python train.py --d_model=128 --vocab_size=2048 --activation="swiglu" --bias="none" --steps=9076
Each number is 500 + 40 x the weight over the matrix's rms, rounded and kept within 0 to 999. Layers, rows and columns count from 0. Numbers have three digits each.

# layer 2 MLP gate, 320x128, rms 0.137, rows 154-190, columns 0-127
573594464472404466507508526557587503519500459519479475521534483406507508564503488448473471459467563515466488522541522440492492478447564514545505478528504502538453500568422518539456463621468509479499518559447501584521516468503562482471492499533494442552516467452442428505488509533521518483498532475516547585457481502568486473514506452476540490512465502536507474494555553521511553451453
511442543540491471468510442546453464441438500448497548484534492431493506425577524490535486481461541415529487568465498512399515517456510554505538546459483544473522490547432448463465434508548502468435536565468405522527501507553535492481468440434513405570512522534461505518528539494533564512486480517462390548449521431511520510454518534517488488490503501468524571392557561492470476531497
482562534495443510527479528516585536552456521553421521519545487558520571446472503510470459550541439503499474509524479511515554487507526470512521565512492553488483540512463499469519502519486492481523596595490469599461498506624513471511548458438531465486452557503514512461451469494509448487470509433455475514447500464529437472500582463464517561442571472542490516561475476481489466464482
514513566484528547548434480521608494575467517597507500523443542500600520536519486475555393480488497516505457478515479487485605452568541475483485535470529488457438570478447527550462508582509500485528530461458455515545459490518497530482448568377567394515499493481422483489490505489465480515520507518481485533500523494514564654439489459442530532474536455467495508515467582502531477493517
515446492516502546521476542513534538526520489517493525541563524488494464443502542516516519589560450530456515520494406479545519506443489465477488482484488512504496514489524512405407519569490558471472530465547458529420516525554472549568507531503439502433421523458521450527488516504513470626510554530461373545490502422475528518552473482485518549459512534423455551484496467542501456395492
507480540459509492542444455474545472503483486510517496486517493484515532500477566500532502487538511521542506468515540414470515501531535533472450476597442458430543500408502537544459418507507515409467427402466575510457508478511485481502449499482508465480474516513513487467423437486535472508519519480541461541559551528553490544516568477429517467501492532454479521456517460501488493480510
497467510502471523504488433487543430530503601479515557499540471496543489497545435553531443506495467428505519468571459407515502501540460498481560544479503428449559487554488545509482514490512520560559503603429462472532484504503584526528480458470461484554464533537473460432484475481507475487515487485559566505468501452527494452524557480487572578528423509475496522554501499515488455502499
492534421505521535492463509511587555563542547523501490503490531500470428505456532481553505600476520519498411484511455538453568516499532492555478510519462452578452512467542524417532468506480558533527493512543440471560530559525536464459536454505498563443475492461504506463494478560476515535551484481418514566417500475492449481526568496530473444480519436486507537486489478461454580425504
464451502486503505519515513507523481570500522454452404452557506461532494424557491523446493533562496506524485506533503452560532507547479475560528496459577547490520551509461518488522487602484528509499501466494472547426531547442487564506545525483558499537503560518497532467512525473525420533403528450472498501502553464510548563496465490467457505496539497447488555408555493509514521465476
493554525439439465476435557522489475491493477444541560484479599495474485447527449510506427496523536514537467556550546423466477527568496513458546537587583462494508461488456481551500485513544551467477489492520543514509406527495481507454558480495564430472492476555456498423510476510527545527460523492500582518467540534497478467451469583500524500475527505521439504508511533545576430435518
479556527511506579520522575538478501571526512569527524527466564490425543519481453572441437502584435537518497481521443513496561550490539433493494513534493520523539610479443515456456497579602519492550516582494489558505558495477559525472472499493545482513566484516467521517445442579494470576480548455492556467499512467479497443452526459461565521451549485410524526576562513533541467510424
515547524524499439561508483535507505433441526531453494536496475555484487512457487493510490553493465473498482510504505468518497542484452492513525487522588502507523515516521513442485524476508459457548498504518502467482474562494550470545438520496507479475406505472538495491508462557560475533547471502457461551528485443497550534533575445493451516495501548515501539480478485595500526468537
497425471460544539496470590482551541483468479516491554486447552490503462521465517533445494459460445524554519470470518498547543489544514459503485512538529513563501522483498477539484502510495529519514524535531515490499495521504540473545520421518535497502544448510521500471437557549497511485516459478543515467441449439526521600518561462494524518497525474492539466487473526536446529519425
489502532469536458455485455552466592457472499514463486525541560452542447429538504483539496500510484493496532568497438537500503451500488515449552497528486467506593518494397517451523549436524506475486473450429545500479469477491430473501423502464527444486549452581503540476490542474494431543531520451529499449421517522489551542587506514453472527520487527463486516477519460469505512527511
514525496485454504506441491484520473570482559459461469558504453492549554508539536437445486460536502543563481533463533538511474523460492475542589480528439418466525457480419509454530439538458472449523487518449511522452493449520504536505461489463511527514456475486409479484410519495555473525428526517430451420494557475561446529508503425465536519478482433531464451467576469502529503460461
491558573426520467438504536544594485520497485590437416480521572524502527474553517491449459538461477570568537489515461504487535482454531522519570434527410444537473508467495469425414481514531465406501474486489524544486516462491544518556518496531524501489541460533518575509485554548472504562506494534481521502421498501507452475584594442452497449448474469457594478576545487508532401532456
473528550508496457481460553520464509532528501538514499561542476487558549496521447526593548462466488466474468537508481557500469572536503575501466458634508458489545557446533458445457544495528513478527527471544471496445517380526476471504469496503522508475500537502488465492478492499483506476463461513484415511481595484526517528590498483440442418475468560476548528506569481507500452533458
476490475471464560443466482494574470490539590526453443531447554510407519495543522440520474549476436435497509513550399506534504532516520453436509493563513443555543575455515554475467437516538472519499438458493527507543464487506491511505496539460460511432496538505518516524512443514491491504518481559507475527525472506476519535505508465535532512461452465461603482518440485518547435468491
613500489555479573480431494475478543514510559454454450469554542450530569508498468460597473387561537482547485460523439511579486416524453461477517555470578448434515520503461468468470529552450489509492444454547505491515473493496494502509508485439532427510443542506504432520550474443410517447495501469548415559406456493557398521515552447472591466480510499467553530433513518516477483505437
533480499522425539498475556428529559533512568508518500530464525565513494537552517478496492541572480387508424442514489523494518482443412544563522503496540379504485618440459546527554489453491523545485451522470493492439542472455482499403534521379508518454493486493487452469544453474498456426486556613478514574506471520517464571503541437502578458491491423462537493492421507517525505500462
444482529424588552506409483585586523517464507537455520529460544495466509500502517520409560526565495543576463494518438484505507524593515551449508491478491415481480545489516491473450534589443536519476456499499461548517466486535494460477531481478545454538407463530558503493516563505585544577489450491466477477490552438487547520544548505436555535484529445554517516498481536546528481486500
525452571441471513458510520474538529501538523540493537519539505525485534425532410578540507462557493509497408556558483495538475549499509505477492505538498413460497537425472517437533507496497499515473489524506397487469560510517496498464526555462525467513492557497408447429501502459562518454506476493465497430508535528573538461522438521490526466444464525573478491476539599494511482455440
518440570481439537466543558538528540508484523491558484519524533421544454481560540549468436551508483533454469526590506489530475519477460535440429565504559542493476566513518505458555463510527562529536588503412518509543535479503577443439500449383480473468444550457503500577446461569483472601503439454514429485475447525511433526483555494476503530387543482528524488599520530486513430440442
575417464416545538422463481510543461567547479545528518512528510532515499529605436494449471528472544472498542480509499511539432537532452536458468525484542451536480593521517484481575529526552495521513498539462522572508436532498529520504513480468456439453488490560484533458461534474415511504491475459464472481495543560556461492518508422510544557426474525563543434530483508553489495527518
543491486511494549477444521471454508520517486586538453506499480510528490473546512475485572543468413463463467456532448507530623432486592481415579495544418467499493564496463485441533517508492527510575546509541485593540495529557487461495476481454514498444524478526557441458495494553517571434535516486527509518459530453515537483534552547499509512386510533508528539435414571538515500362494
529547444562380515521484428473531465474455588533451430452506494493449520443515513464532507477511500442488477490516484479488432507530510537509503512488448461488504512511498528521482469536514548429498436458449509490501528518518468548492498466460524477448499589499506507474537547488571531502537457509520454486464472415490498487457478455478484457540495490559487554441536444500508455508520
434477499478536539535464486503514498434532507549501513505410479556504450495476475542416489448494527459500512487453542543517514511504452548531519503467460461506456503535480553468554507453502434482591494483498497494498506492460556517452519517499498509503539462600461557449525460468434536501512532529480514542409539494452443527497530523539483550499510478479528456475449481542452530501482
500561589494466553419510497562516558477619479512532519517551556509541474516503396442497492455560475519529504418553446475529506553534490502459563497608531472454517473525526469505529483474525507500462506449526474554524536511494495492504544504517463525389505524491436500525474478560454499554492522496421489530416540503501495494571550556501567518509506479552545511505521474493483401394455
461391460518526607523449535498517501553544539528531526523586525483502509562510497498460531469550494548558512514587506472493431516466461565555541468535496453501514520431462538487476454522574556461478474451469508507478492441414466562520516503483477554479574466511511500526463515563552408521519459515486506514429506517518451514527481442443452549457530467452488496530560488478535371473477
544434482567489423477534479499508510538575426475531496531509407396474488486513460479501479429495550445484488499553462559519516533522488491397544514523558514501511507523430532465480451459558618460458465505467426540552417517525536476499467533505437510502496454541494516448559527445520500581569418547512512509492489507504482608409541486481491599450515450429486446502491515471477497476456
574533539568554524497466477474493453537519472497465481502579500510420457487492516530458488563471508474458547561474593519509478552552489538510442508486474454539446503488519522537457450489462526516512453498538479560513497409462472490513513507537514456505490467450532520474470534487495483455426500479511490559523490486537497510515555523476517528505487459499546503482490470529491507507437
578438489483510497507468495564452469473470498450461519458517471461478476469483498494483469514515546549584540473470458526475480511482507492438484468499533462478479469505498415464522517463537505484439459470453550526571474497446550523504528437495529463483525508417437499495455548465473493533521444513474447540458528461501493521482495532478476521497539482532535507513481555536576445514517
538538492490476544523461505473504507518520494527512455481536565474500542516542490455516493476523472540523452454491454503507516442550522498529477537513502488508507547508505464416447464490454578505525481512507400499476457536470526478464476468441546472451548542479579497479489446496473509424540418542469525603431493452494526462569567493526508498437473535469479513485504521448517511467505
566524499528537474482497462435478525488575487454414490507504455527515519526552563538466485482473477461495512522467538513503529522485489520470548490536503431506478504464534498571481449484454529555510490479523545579444470474520518523589499540558494525431514517603536577513482535485460520493535541502491536480506577501527524557509553485566480515525509471471506448419458492563539519525534
522471555445466531462501542538518500499461581600426574485539512513549548407543445485469508428558506513517496514500496497532443540459531539475520541451445474471522465529497517512519514543445506506470552554451506473483525509496470535511470478494513422484467481559550506443495437433493455535463528462479568545478532482524388434542514455492509428461563523546438497513561521474512510524485
518419530554524566570451530550481521536562442512564532486590498515470467452530531504476527509601484471469513479530390577537554538481501583558478539477479468488476548443507563483502528542472517477446453490478454504540544498440514534485486462496553493562550538466502463530531490527479448540512596529492516543495474439487482509513464518428599444463560450518529548513498488524478456521439
492547526461503515526462537511528501509581485512477577574501542510512582511502506531548465523580478495518463447548542495501579510434507537500505494506476525490485496527429449389492529554518498555514596531569517582508538491512482465521579487405538501514566428522510443515519416521540474533514499503492528512457495443465459435450533474469498503465570516530486509450521587487551522450493
# layer 2 MLP up, 320x128, rms 0.125, rows 154-189, columns 0-127
533474496519552488495524498548522453438494521536460459567495505511467477496506509549525493506472530523396478505473506538532513530499578543501490492457586506506519548581431422485505576498496487583576438439510496549522480448508557505550475486526503493460524486513437471532448439457502509556490504469523519581577537513475530480522579534454457499464531550471599422435514565476515509481470
501490433439519501515527521485497522479490472544466515481481495534578482488442415522576494557453466474573505518562524462590483494533462515413503533499564528531484437494447494447523545526575475469462544512514434487431555501511515408496478398477481452540521493510537500451540575420557523542507441486493411505485461577438452550533593468469504465459548466573475432541500447434353553522525
464450523451504453496442515535532507513503469482482492462529556490379472512495506559486457488461480470443538558495454534492488543531510471462540459533448534459524478515479500495505548505472461527451473404533490530485482450542531516497464469508508535546492562520465467510483502531492474464513508516467506551517514481555438480465597492540482548460417558529469505457587515454570530563558
419554440505500477481591576510461576466553489469460442469519510497471546461521476485544551499547508537510528472474504487467517476488457480491543457554538474573526515492501515536528495441618497479456487563483485511477539478559506465496473482426524511532462515555518507502509529494612562503502471396506508459560518403455450435470503503482538450491435405505504574479508491512484521549412
434518472508545574509436553473484459464445450512447430629531592501500453443498471521542483512499442478485476541507482492585530507480536511492499515487503467470551487522560475528500628545531587500486539461518475505495545534418445518575542567495513543517522506499538446526503507449496493458590492551488454520497468493466544475560542520484524523486519510499497494511577452603469589423515
480527413490487468511503497506511466464519500493469479549472511484466546595503533445531519535477482476558493456442483548455491499450445488542537532529404434515491488418499413535521505467419501511536458550544493452489559538518490529543462444501540451519465483573531494515471442497503576492519466563482467526507546537553492516516541431438447464470529496499428544493499475511570508461528
445458566523463478580566492481533484498566448498476532499496486483491520448489533490440516563538472483537532453555528524465477497484471543469563561567491462498510505533511421473524466535469504513462540519513497488460507499514553544521502479555420348512424499494471449572555475505447489475484503471544503470515515565503516442447536507456494500529531490470503408524501464538506530527493
464546577494535526526496487508509512536554523517469482541469428529519484508498472515506479476467493514511477505420505541532582477540486510550463551530511506562475509506498504465534490559435390397495471485518488528487540516460605528453542474508523569519427512552567569498530523530456492542520500538457497489479490473483440575452466451458526406530477433548503532511473511496533490493564
525476506513507584481500557544514525559464463548429485493447517523509562602460516454554548471473532481475497476456479522524475457512535467484518522533509443514511545505500475495502483521536467501445508420487610503498489459461444547459491519437493582495518495453520527550486520540411481473547540547488465506464489531477476461564531499520463520480456514476548556552510525495435451503452
541453469541429495534526430546532490561575591460529493495508537498562465541476507558538516531510501513398508528450510470481509473535381446516568602526548535522524528507512563542505429498478470486541455435515524544479522481446495481526526487491462393477435476516485537452417504499497513515508511495449562489563506547564520551508463492490503511467484492519467454479464498470536514551477
491515547543491559479443488450488467570452516514509537492506557436542501549473505555428516460537444505490465553548459533383492487478449461485508502467498513488502548465521551505466537520577582507546491607459496518532552501478522519489514607522485495473598468559499536514543430578483476422543529501517468448549496490510554478484546529480522503529545509451550465464412558449503551549518
471418567568507475471479469490481533574443517486535438478525559500458487511508431427444536513510505512517490480458453504538467468498514597521503489544576525444592466512487544436505515516505474481515467437472482484535522499476534479517506517503488447522472568463518523474472527520543467551509540495474487547488569501511530551516544506418549480439557527487518485493562527486495542517527
457449474467513596428423515481524579542473509526543543498495559494480437503459483478464506493455481517521479503496475493540514508540500482540458523522549537552541545530487476554470508492495512430511538547519515513521486514514489433559521468445543492496543451524569493518468571555445535460489511498546528467426463436523509577500575477478486525495544459509513476472480509483444475507424
530548459472479540467479521491475452521456519488513460511510536500460476432522437508454507501558532521494486550440499548546529559504454495453454512518495483547496486485474462518445486516423511485472425502475546502430523549465456447442527439478454479391540501428509497482520478449418491479443598514481519493488549415571520497500539546532493466538454527563438515490570535554524472495488
506554527560483461502502471533470464504528551388486443564494557464494506481465504530545475456493475442466541514478568573507500533522517504526548501431513538596488479446470506506522498447555467530529545471466470522517486425443583515553499507465473489518485461538469641490496471593553474474518551485493503416500508563487391475452470489563486518533460489558542437474547523518490440544559
532472449601488549498534577497460526555482532419525480466463469482492523432533540465441524485577578528447410416551440467590480507549480523533511556577570537495520547537551527552536511471479487564456586474437484565409527489483503517478519461469550440448399562484473450445493513484599465511479494487506486492480503472509545492479474492521540506505511549492439550434509434436452465457511
507538486536474505495442507522566431529387497442504455507490513499439516462519529561540491451534451464531470477495528447466480587499516499565515459525509513448485474494505533427527510567439496532554532551481504543461565498465539468457518597457476484523462483465527566437452536541400477463482463531532466514514551460543526512490499448521471472536496559496558418618541546516455543528540
453489490540537461606560477527493500484450456494491520490547499506498517546484456584425520540460524501483492521526482515528484520489530538525474501495447530442491573566535525492496549491437517469411491630521445529455495507561407486495516487472521508534479512512560526569514541453466486514519541435518548528476468499412461532504546420492553514516525457478437489466475483530498532492497
520562514494503458476442493445502524474523515517505536490490530485534561599477581502548543497421500453557470543440532447523445354455494533498517515477467538534531508450468466513504502592446432451521470519483497490487539438525529610454429498484494455529439542513504465520504490513491504514550530537513501566443428557518458465500461458457538528512533483500497456470483497550480529477547
514516476494460473519555491500491478441491509509520525469527458489552530465479391569566481484574520512485485475530453446574603477527505584536435535511461471469551510518487476467429512520551561517439461524489494514539507510514523448504484579486582563523634508441541502471561472461522525480500544483498506493475544522496558420500503601468552591462477471510588510512482555486515458532546
539480469518485494525473486512480514482543488452574468595601482576532392458450487424483455511553463519497480456480465531445456441457545464532490551508519456550525502425485532443502472494499507521457490577558477558499538509503487410545510485516487501470476444545504556506518502467449519487482527466473543445544479514542526446500475549495465480491521512416491535539510469544494506552466
486481459518562499547474467497513491499537490552525433497451490494455425512508508451455494526495499498473480448471507498476477467512478530388491531490534534549442582558499524482526489460511471482455453464531544447522585484499511500533468487477523554507476483467513545472463523583442437495523470490449481508502544458486490555520509569480556492529547482475581530550393470522546450589507
539547475448538502455422561533580494538498531499545475503434521515448526434507484544480431480501548609512532466521606438473560525544480590510476475546493466476410493534560561497508471536505512527565585507555507514505508457426487516467499458520466533510487434446492466607455421474496409490423438485491520495443486503521541570578514417475571408503518479525562461521561461509503526497492
535518523486547526422474524480524441519471463459562454564535500564494484553511531538494498448449461566544531453454545447530495527555484474538454486502521531439432506547529481552519562491484550520543523514556538604520464499502523508564593502552498453494477527453448492529562509447503467444467573497503526474544601483562452495439447533490542487470539510499487521573541579473487531560508
480480477486606539567422492514481491537470464546442466452405530436585498474544569461496537532462459507477488502524481525549506466552504511470580549495538479536463522493460449476403526475492523451519503503549523518520465548527501466571462567488519459498537483485530509511481530537531568467448417497487432505459544495474500544585502461535391543477520546446437518457436558496477514444569
523478454500510439577500537510543460529495512592450511550551472517440533468475488469447554491477519484511466444555417513485510543466556492571517440511507468504497507530511487547467580514499515569534480519513449550522507520415448499509511495482473560493463485484530492494487498454505559540461536525450444472445532445491488459513470488536451499478499577449498495458521514495495448477483
430490525476501514495520581474476534486523517428475481496488504536467487462536400500438490504494478485510511510431472450526521481552510522431492498527426569429460491523481468554513519470506486433534461589452377517522454496526520536478454491433529518423529447518470483546574536429488539505529534483547544535512586489480496536494514519496476408491485555486499520501481499505490427568505
565492530551499505390520436437425512451524514494549514482521471526481434524474437502500488556518519559483556444501551469470507544484455597481488575577389463546450474561547453480495442493435530448471491461487526505467466474517396575496480493547449499462474501402443528545376516547519515548413472470448453511505417543530461527542555483506505500499505508500553509539575427470535553524488
563502566601568514544538493517523462543525478522506502520493495519487524561472526531477492493551539536481539454599484446520524552457511550468518527568508506562470589396461600540476527519526466463425527526532542509503433475494529470544456516506520452568566555517451433534553503533463482503420469512546476481482482456525407520479530485489542511519500511474477489515488444523612475504474
551458464458566542507468440457534495533563457462448522483434532477589597513470419546459514512514492502519481423527482507535579587431544528526509545448482613528491565455530522477515496566488447495469510579493533536532582498463501434495524502500485430599475518478390508488548435474508481505560472460448510449489557444478475497475427480476501470487508435486462519469522467463542431546444
530482517499548523507502552500499502509563490539502517541531542437474486560478414477549472537514468556533485535522444495533467520559494539513529510455556422473484508568513440487425405471539525488481519477544459525530460451534487423470554438496483493491506462491524469545480474453544534520459506518490439584445507448572510533530545508454459481484473485546508528540518509489444472490424
555516503518511453488574501491534441424514455430321554501477469493516495443515467498516497499484565490541557490469480516457479506457524468468452530520510511503472425473475507453534469499521497406460544498507555559494499517489472502521510487521518443480545514457489489545547495443453487550494459535480548517549555515455461512491461431495486476541508595511491536500520506464515552518525
526484523503543538470527497518515506549486463519493466467507477493594437506491572482594461533542509544485527513443465584475498464477603447475564501512515460474528493496477542521477508473476494443563514463452504561507490534485479521510435445526477530459550518433435498490564455592609491539473490450513540578441496512463488487466485541492510498508521481507438513443448542491513584508498
475513487530423514522508482557547494518497519476502458498523550430529543549488434461499521510515450481541496447442544456491549501500460555606572548473549486513542513409456490479465526537504514565464523480529498469493559492489517504540492550553525513553526497580540581501439524542495471495458482562499563456536519453507519503394416575547502516513518492525463494549511476455503440448532
537494589485473485511482503586539515468488543549500542504431553526528486532512450511506494549591483553424437556407513483532533554467489468564495548460553550509462486572490532465470460517458506452537517514480506506490465406516516473474532494512519506528453569416390478508415486476488544499481557493419501535441424467593429504543490474471573479511459546595433512499477544571549540501512
457502556471516466553442533427458458547509543561517616513535504525416537484503431505398470608521521523478475529486509566599504505427490492529561527535526508570481466500515489533482498490513504501533442512485457466521560521560472467524533526552498533458579495457475545485505504463488490472509563485502512461458524541449544521521532440475480530521544470486586536538516471454554550490378
# layer 2 MLP down (transposed), 320x128, rms 0.12, rows 154-189, columns 0-127
537519549471539551536488437413496442547553498491530565500516482452507493544589495538509456538534433450508592548487553506497517508476461494483482474488514518524482457534508501503437469561478489486459453467464591549504492397532529508583487506567532487517509494526437509512508483497533527538467529550496546497531609410500484443472411603530481461547486478485511512477478503457474511435479
415444586455557519474471508510522549528548500512524548530510599500542552461551502499552546473513549526483463497440478524498489486514497469515576438463519491462532491560499499501516559495525470515453559514454495538450533497478507558563499514488444582516511487454575553484472432508519488482517461545600500477436514541366469484492460497467416458577481577458412554506483566525488519391471
545529434544472454433439463493513545438540408464543500540515533498533458469500505506448535534565525522485490560495486533498504543514470535481445431456513489527419531437495490481543538497566442498526505430551520479509413493455448441465507486534466530514512496499531456559531521560522500526505522513485558470556497515476551538503470583541461518521512459522565597541499424495508514478506
453475449464604523549545449410441547469572544504457574497509501513477483455474513568449478489531450581527506486518505473439501442482430450434513465465519451543599447509455485469488520536496488562573444432502480513589517558522489529520540429584512487528545505486486533543466493497473444539490527518471497466422457462521488527504504449507598495494543443505518461514485561532447511548475
575502505540470514485501414476495483478503496517470602473479489464544508519476525505475493491455557409572530460518482556518480540462478471444523572454504533474506487474511450472521594517537506437639486590495555478521501517554507502480505497516557463524471466466514483450498468460414462491458464503487513453472525518547506500433559531479533519437508450502485582449544497546531553469456
487493522471473507437493564501508474543525493516553543460513402501505493508451467467512493487470615413467535514517476382481504465548589525521511520491557475488486567541542529492534549506621538530460493436429503497536485500479522524523507539475558546441517470500436457476525557467483441497497484441504551486461473539545503526533569590491549511512441476507483502527500478451502495544520
478481503510526510472489582534391517491474503489438415573522562483495523539452466473449509463474487510562509529445549545456504597508535478512474501476537556514524490478454482437530555539508432487450469463523484525438468475460502515498545487489503501435564457418508516561509531552476498502554533504490493559468510420473475530489472506519483582494496486476526522436493498484523500395500
545536527522547474496483446514513524487515501472511521575478456498531557519432562482463474534474514489522537554500516456557567549462546455501547531497454519458507533512511603506425535511432480529512501474477524443503574606488453532485471493549430500452451462541598517455458483522499521482522509529489566518463475517519443440541463455518479480526520481465474499584498464449574506476525
483473491443498559479467429485495459529451440483606473512572440457499571454522573481471509533552431476550550538529499496539469413522436526483502482505515489433431491507389522533468499547494474514526510525489488509491497531451528534505517530545516497505570564506491477444521599464487500479451465509506512482435493452544495514536445460544488503521483458563473429524537464516454455500499
594506554420465491529524482509417501471562453502573557482483562461494499469669481545488489549513473603520514556535510376532469510522501430483482504507539489453516517516497474524507551486565471567495521531459498555507511473524468475485487458490498454492471452452450482557549558462518504422451539506409505514510464531481462514526558507521466520477485561435468508488512462495543499491497
531463569475495506507446383514445544507497533438487532495508567483493480505448514560460511550454511443493615527489560516489542461491495533509480500531445550469479481546511436496519496528448487489500410496537592465537505456505558484450474606512481508478434510545521485494620515510438545509477507514469506414506433476539510551519523465513500474478458555537465558454512535495451510533575
514596521475475438484538522424541490439512512511461523453482533580453495481479504504525445527511549469572410474495498505487505473508478440471459514466539543526442549482474474560505528465458454473502567503470535481488491505512512449506465473477545498478517459490529410468445475494549502483546462482511524531517506479505544535514473429537430531482479554534468545515419515503475540582565
491491495505519466452496451538532490501504496473492463535501525482516457448455518536467488486430301476504570525511551483491533451542538550529476487476520524529500511535531495620505479495452483525509524548567485488415505523548473487537474544552521488497474485486511508561510539518465493524480517470502520478491475465498512528470525486511512478482496483520519494519435541527421485516494
466445476477536493519516468520519445443472461528521488539542558451528455508540412466532540511490510475481555511521459479539574444517466525507472481539532501476477564504448550510461439486469549555475411499463474613449523440422406479540490456531460442460541539546480490532465472421473492562459547456496483537507506498430502532557499474444473439483539502466508468519519505512497467480551
511493483519509491497474391407464425523531502512456512553541483504413576518494489484483457503474501502518538507538491560523573507509535501497482438451552522528463516470520435465458550463525530587506491548509566545449536563606497548544432576484454452549496482424574495505604549504438527479525462469475484492525577513512516471457462502571509533492471495491543481503475478433458441487508
500479457503592497443525510521537515517526499546365549484458491491533568452563505515474450482522503533582501506527434489508495439390519509460465542545464512487511515508574599389421484533510594458496473489514495537503544521495479482464473505547489453489513515504414456503493519541552558494479470410510512430500496517558484477517522480456560524563478448559497567528591506531495408472473
553477478435454512567534490479544533467523513487493573451582515486476453463536509528523446506464542443455562449421546528487555527531421540542583467464549542457513463515493510534517522562491470532584513484544511443494507533467517547499520503522500483490491464548528426475509539529499600493544570486553462541525453483504459577491522526479493454477465499491576532485446549516439454491592
498495510552593517553549543471483430479515503567433511479428518494529523520507566464514470557446503472592483502488429507558514496464484551497506528556491444493545512523566479516526490471500546460542522502532392509477504461548481566507500502523588443542478511540527540480470507510553530500544488524499503502434505508501519559516543502443543586505473484502547526483519521510493417510426
468461491464490477530489442474453509486476495442490503559546553453519510549489493477495478552491514485598609508427529471525510517515564489469496607542500502493524553511508531500501489526485528528569613526522542512527531531560504525528505460512391555481511520403469504590503555429550482531529456491618499457496480560478512555535509479569477444544562527507472487449513519493526488496552
530486471521481505519449535482501489473446573565523521531412520524459481526554500557463487550533457548470337525485423535483477526561447517485562516493578496462533539586522517509536451474552489494564551531444528512482488515545485488522501494420493468478437605475546513550472448476509506462450529547499531426504546500422487414476562521519471536459496495541505494443492487558573508543474
415490504448537472530541508549480435486509502473447546417473526521577515502399501526460491496460536505507569501483452457458458513504497519534571515433486622460508501528545507495521535473455480557497467472498382484450562498418553494486559518470516424479513496482578494424549492500455497492505512533527531517458502446552501483525511495406514521550516492528487452471492519506504476526475
470489541460464474535545566504479528486507523478497438498511482509474504490486490570506478486519473546566416513568379516535505499543474498491550501551499526519482512588486483466543514443451423487521502468509485561476602503499490542416433512519521560522545539462468509534522518520473466449525426459471466513513480471535473421500503581499543529490538500545514538514504514534496406535446
465458449461486498471553445407460485488509489494582438492472509451464506464391483497533541508469532540393568505528567551440493538551481402520577414523517498475514482499472529535509474549602483451550524588514540557500441489505553559565522429484462539472498518530468477520583551446537510477485508540467483413577528505486471547547539559445565517488556423523510558468542528487541551544566
433501514519555457518499542431465456425493529445604493499483423513508451495528563536560477523508603516480499503421512461539504553532485537545518530495472509499507538542538536513489595558451558479500549482544511518482526579514520454541580550473528580580508588494584495498531437506506577509440527519476483482481489468470518480519462580480535488480450528472513523460522486518527467553473
474582508514470507514473502527483516501508521463509483494494481508540503404471489557467512483498472532499524497498559454530546474494521634436538484507492443556442423510486422526509505414512476443563532543505508491495528573527577461482518434569573540514415524430558516473594495462563485538569462557512491508488490540463432536450493479489557529555440561507498514427491486419503488540565
535518489486529529508485476517463472456478530427524553440489510498511468510549495451522529502525442443433513527436517542426548560479439548500452488480519474440533493466558540509469470452483457492481517520424419554523525487454571539539494519529481420478518525562478482470546567549500483485556493450501527497468499496481535490508496524471500476477439516481453554510437488553496489527485
526511577497498452485475478528514497518486481461438471574495519514471489535555485521439496569481504475479532506447548481552470529476507538502493511443552448574504499535497457472451542471443536459494514511479489436526496502552478482535540496468471531532420499437512486460518470524394492513429492623461523477510566498401522529555572548509527501519491523513441493471520516474469435427466
553456514592479466466504340523489531389511576467488499503500536548492469452434521443529528482484493497496562551403510481451477579494510526562510555495443491477490492508534443567522485451366530483562537475510477400457485482484428498506522574536450489444528447390494580529505430546490525576487490506460491530538468522513544467493514542558467465555484522519560518422497550495481526518513
575528566527499480520538291478431497492531486481461445528508467438478405531505470544514501515492511450442536498570534546475479437474514492463502460539567529489551502492423486583505452483488516492506484516524519497463515465522520533445547519519413468553496463533509509531487505521511472556488554609466503474507442619511498525521534505493499526518502502445551491500468507543496482455462
504535465429524455553520491500530531491532471488580495516576508434470511541599543517452449487497548562443491442518542495490477370513540472435545479470524499462438451491454493505464516544538469500423421527449433536460548414464529479446455507438408515424515528500540471443435552474492446515549420566452602529440453499440508475542513482483545510510527468558447447499446468464492454540470
508537501504464494480518421487498508506508466487535437493475562541431434487509558521497470542503479489524453554456515493484536543494503560505491501517442508526550479540476496505560494477367448529523501467474505494483513469470475592487539527547534556541566457506515468432471500519492429436417455496539452557615521558519570536491477550521440513558521493535561479506481476527488495492496
454558515517470484507522464461526496537495475475588487513467541481509473503491458526488493517494449399441530511453466434476502538479499470504548495466450558555544507452466519536461473529458468472477548513485458447493524513540488470499433542518495553477468478525516476467504486497498580434447525508542576492488495593499544594489490486574482447445454501573463426541536467498474509434469
520492491460485544501497610446527447485507472549497433544462507483464484454520480490499526415541561516426537527443518500519467478513603504541485497559512502529465550524564478510580496477501457530555475487537529503511612529517568458534477435507569497478496474484477481543477455510546506461543544539499459528528575466481461543484497456536438474451504474497502405550437508456544480477466
516481478499526445536525501485572493496456469510464489525473502505446594562427470476462486443542542522523619528567505421504453476534572500435494507497519567443514534504498543457553472593489478417486503528574506511531415449454506514492514416549499485455493476467505453490549516475564423531507533478516527504548502498486497433497506490504483482543512474557498499530494511571520524548471
532472542444533499478400523537557562465518562558534473610581523504554553517515562570457540485501433504537530471492460504527495479548463510545480466485523494468492536543511462593471571508409512449464535561576479499457497442530538496520534508482552544488460508575513509479539514418402479519468547475542525581472457450509506454468537561514535486541472541498453536523515508525471583428493
510475434524568482483536402565483501474551518528443525485489506562504532474481547519497524418461454550422550558420508494534450494499466565523457504505518464517527560467415435563498518464550455497466528505479503544461546479533427497556470524532500457489524501548460495555505498598540456532468557567464559570527477520559516550461547471490542548495473472537398514539542503555447513536434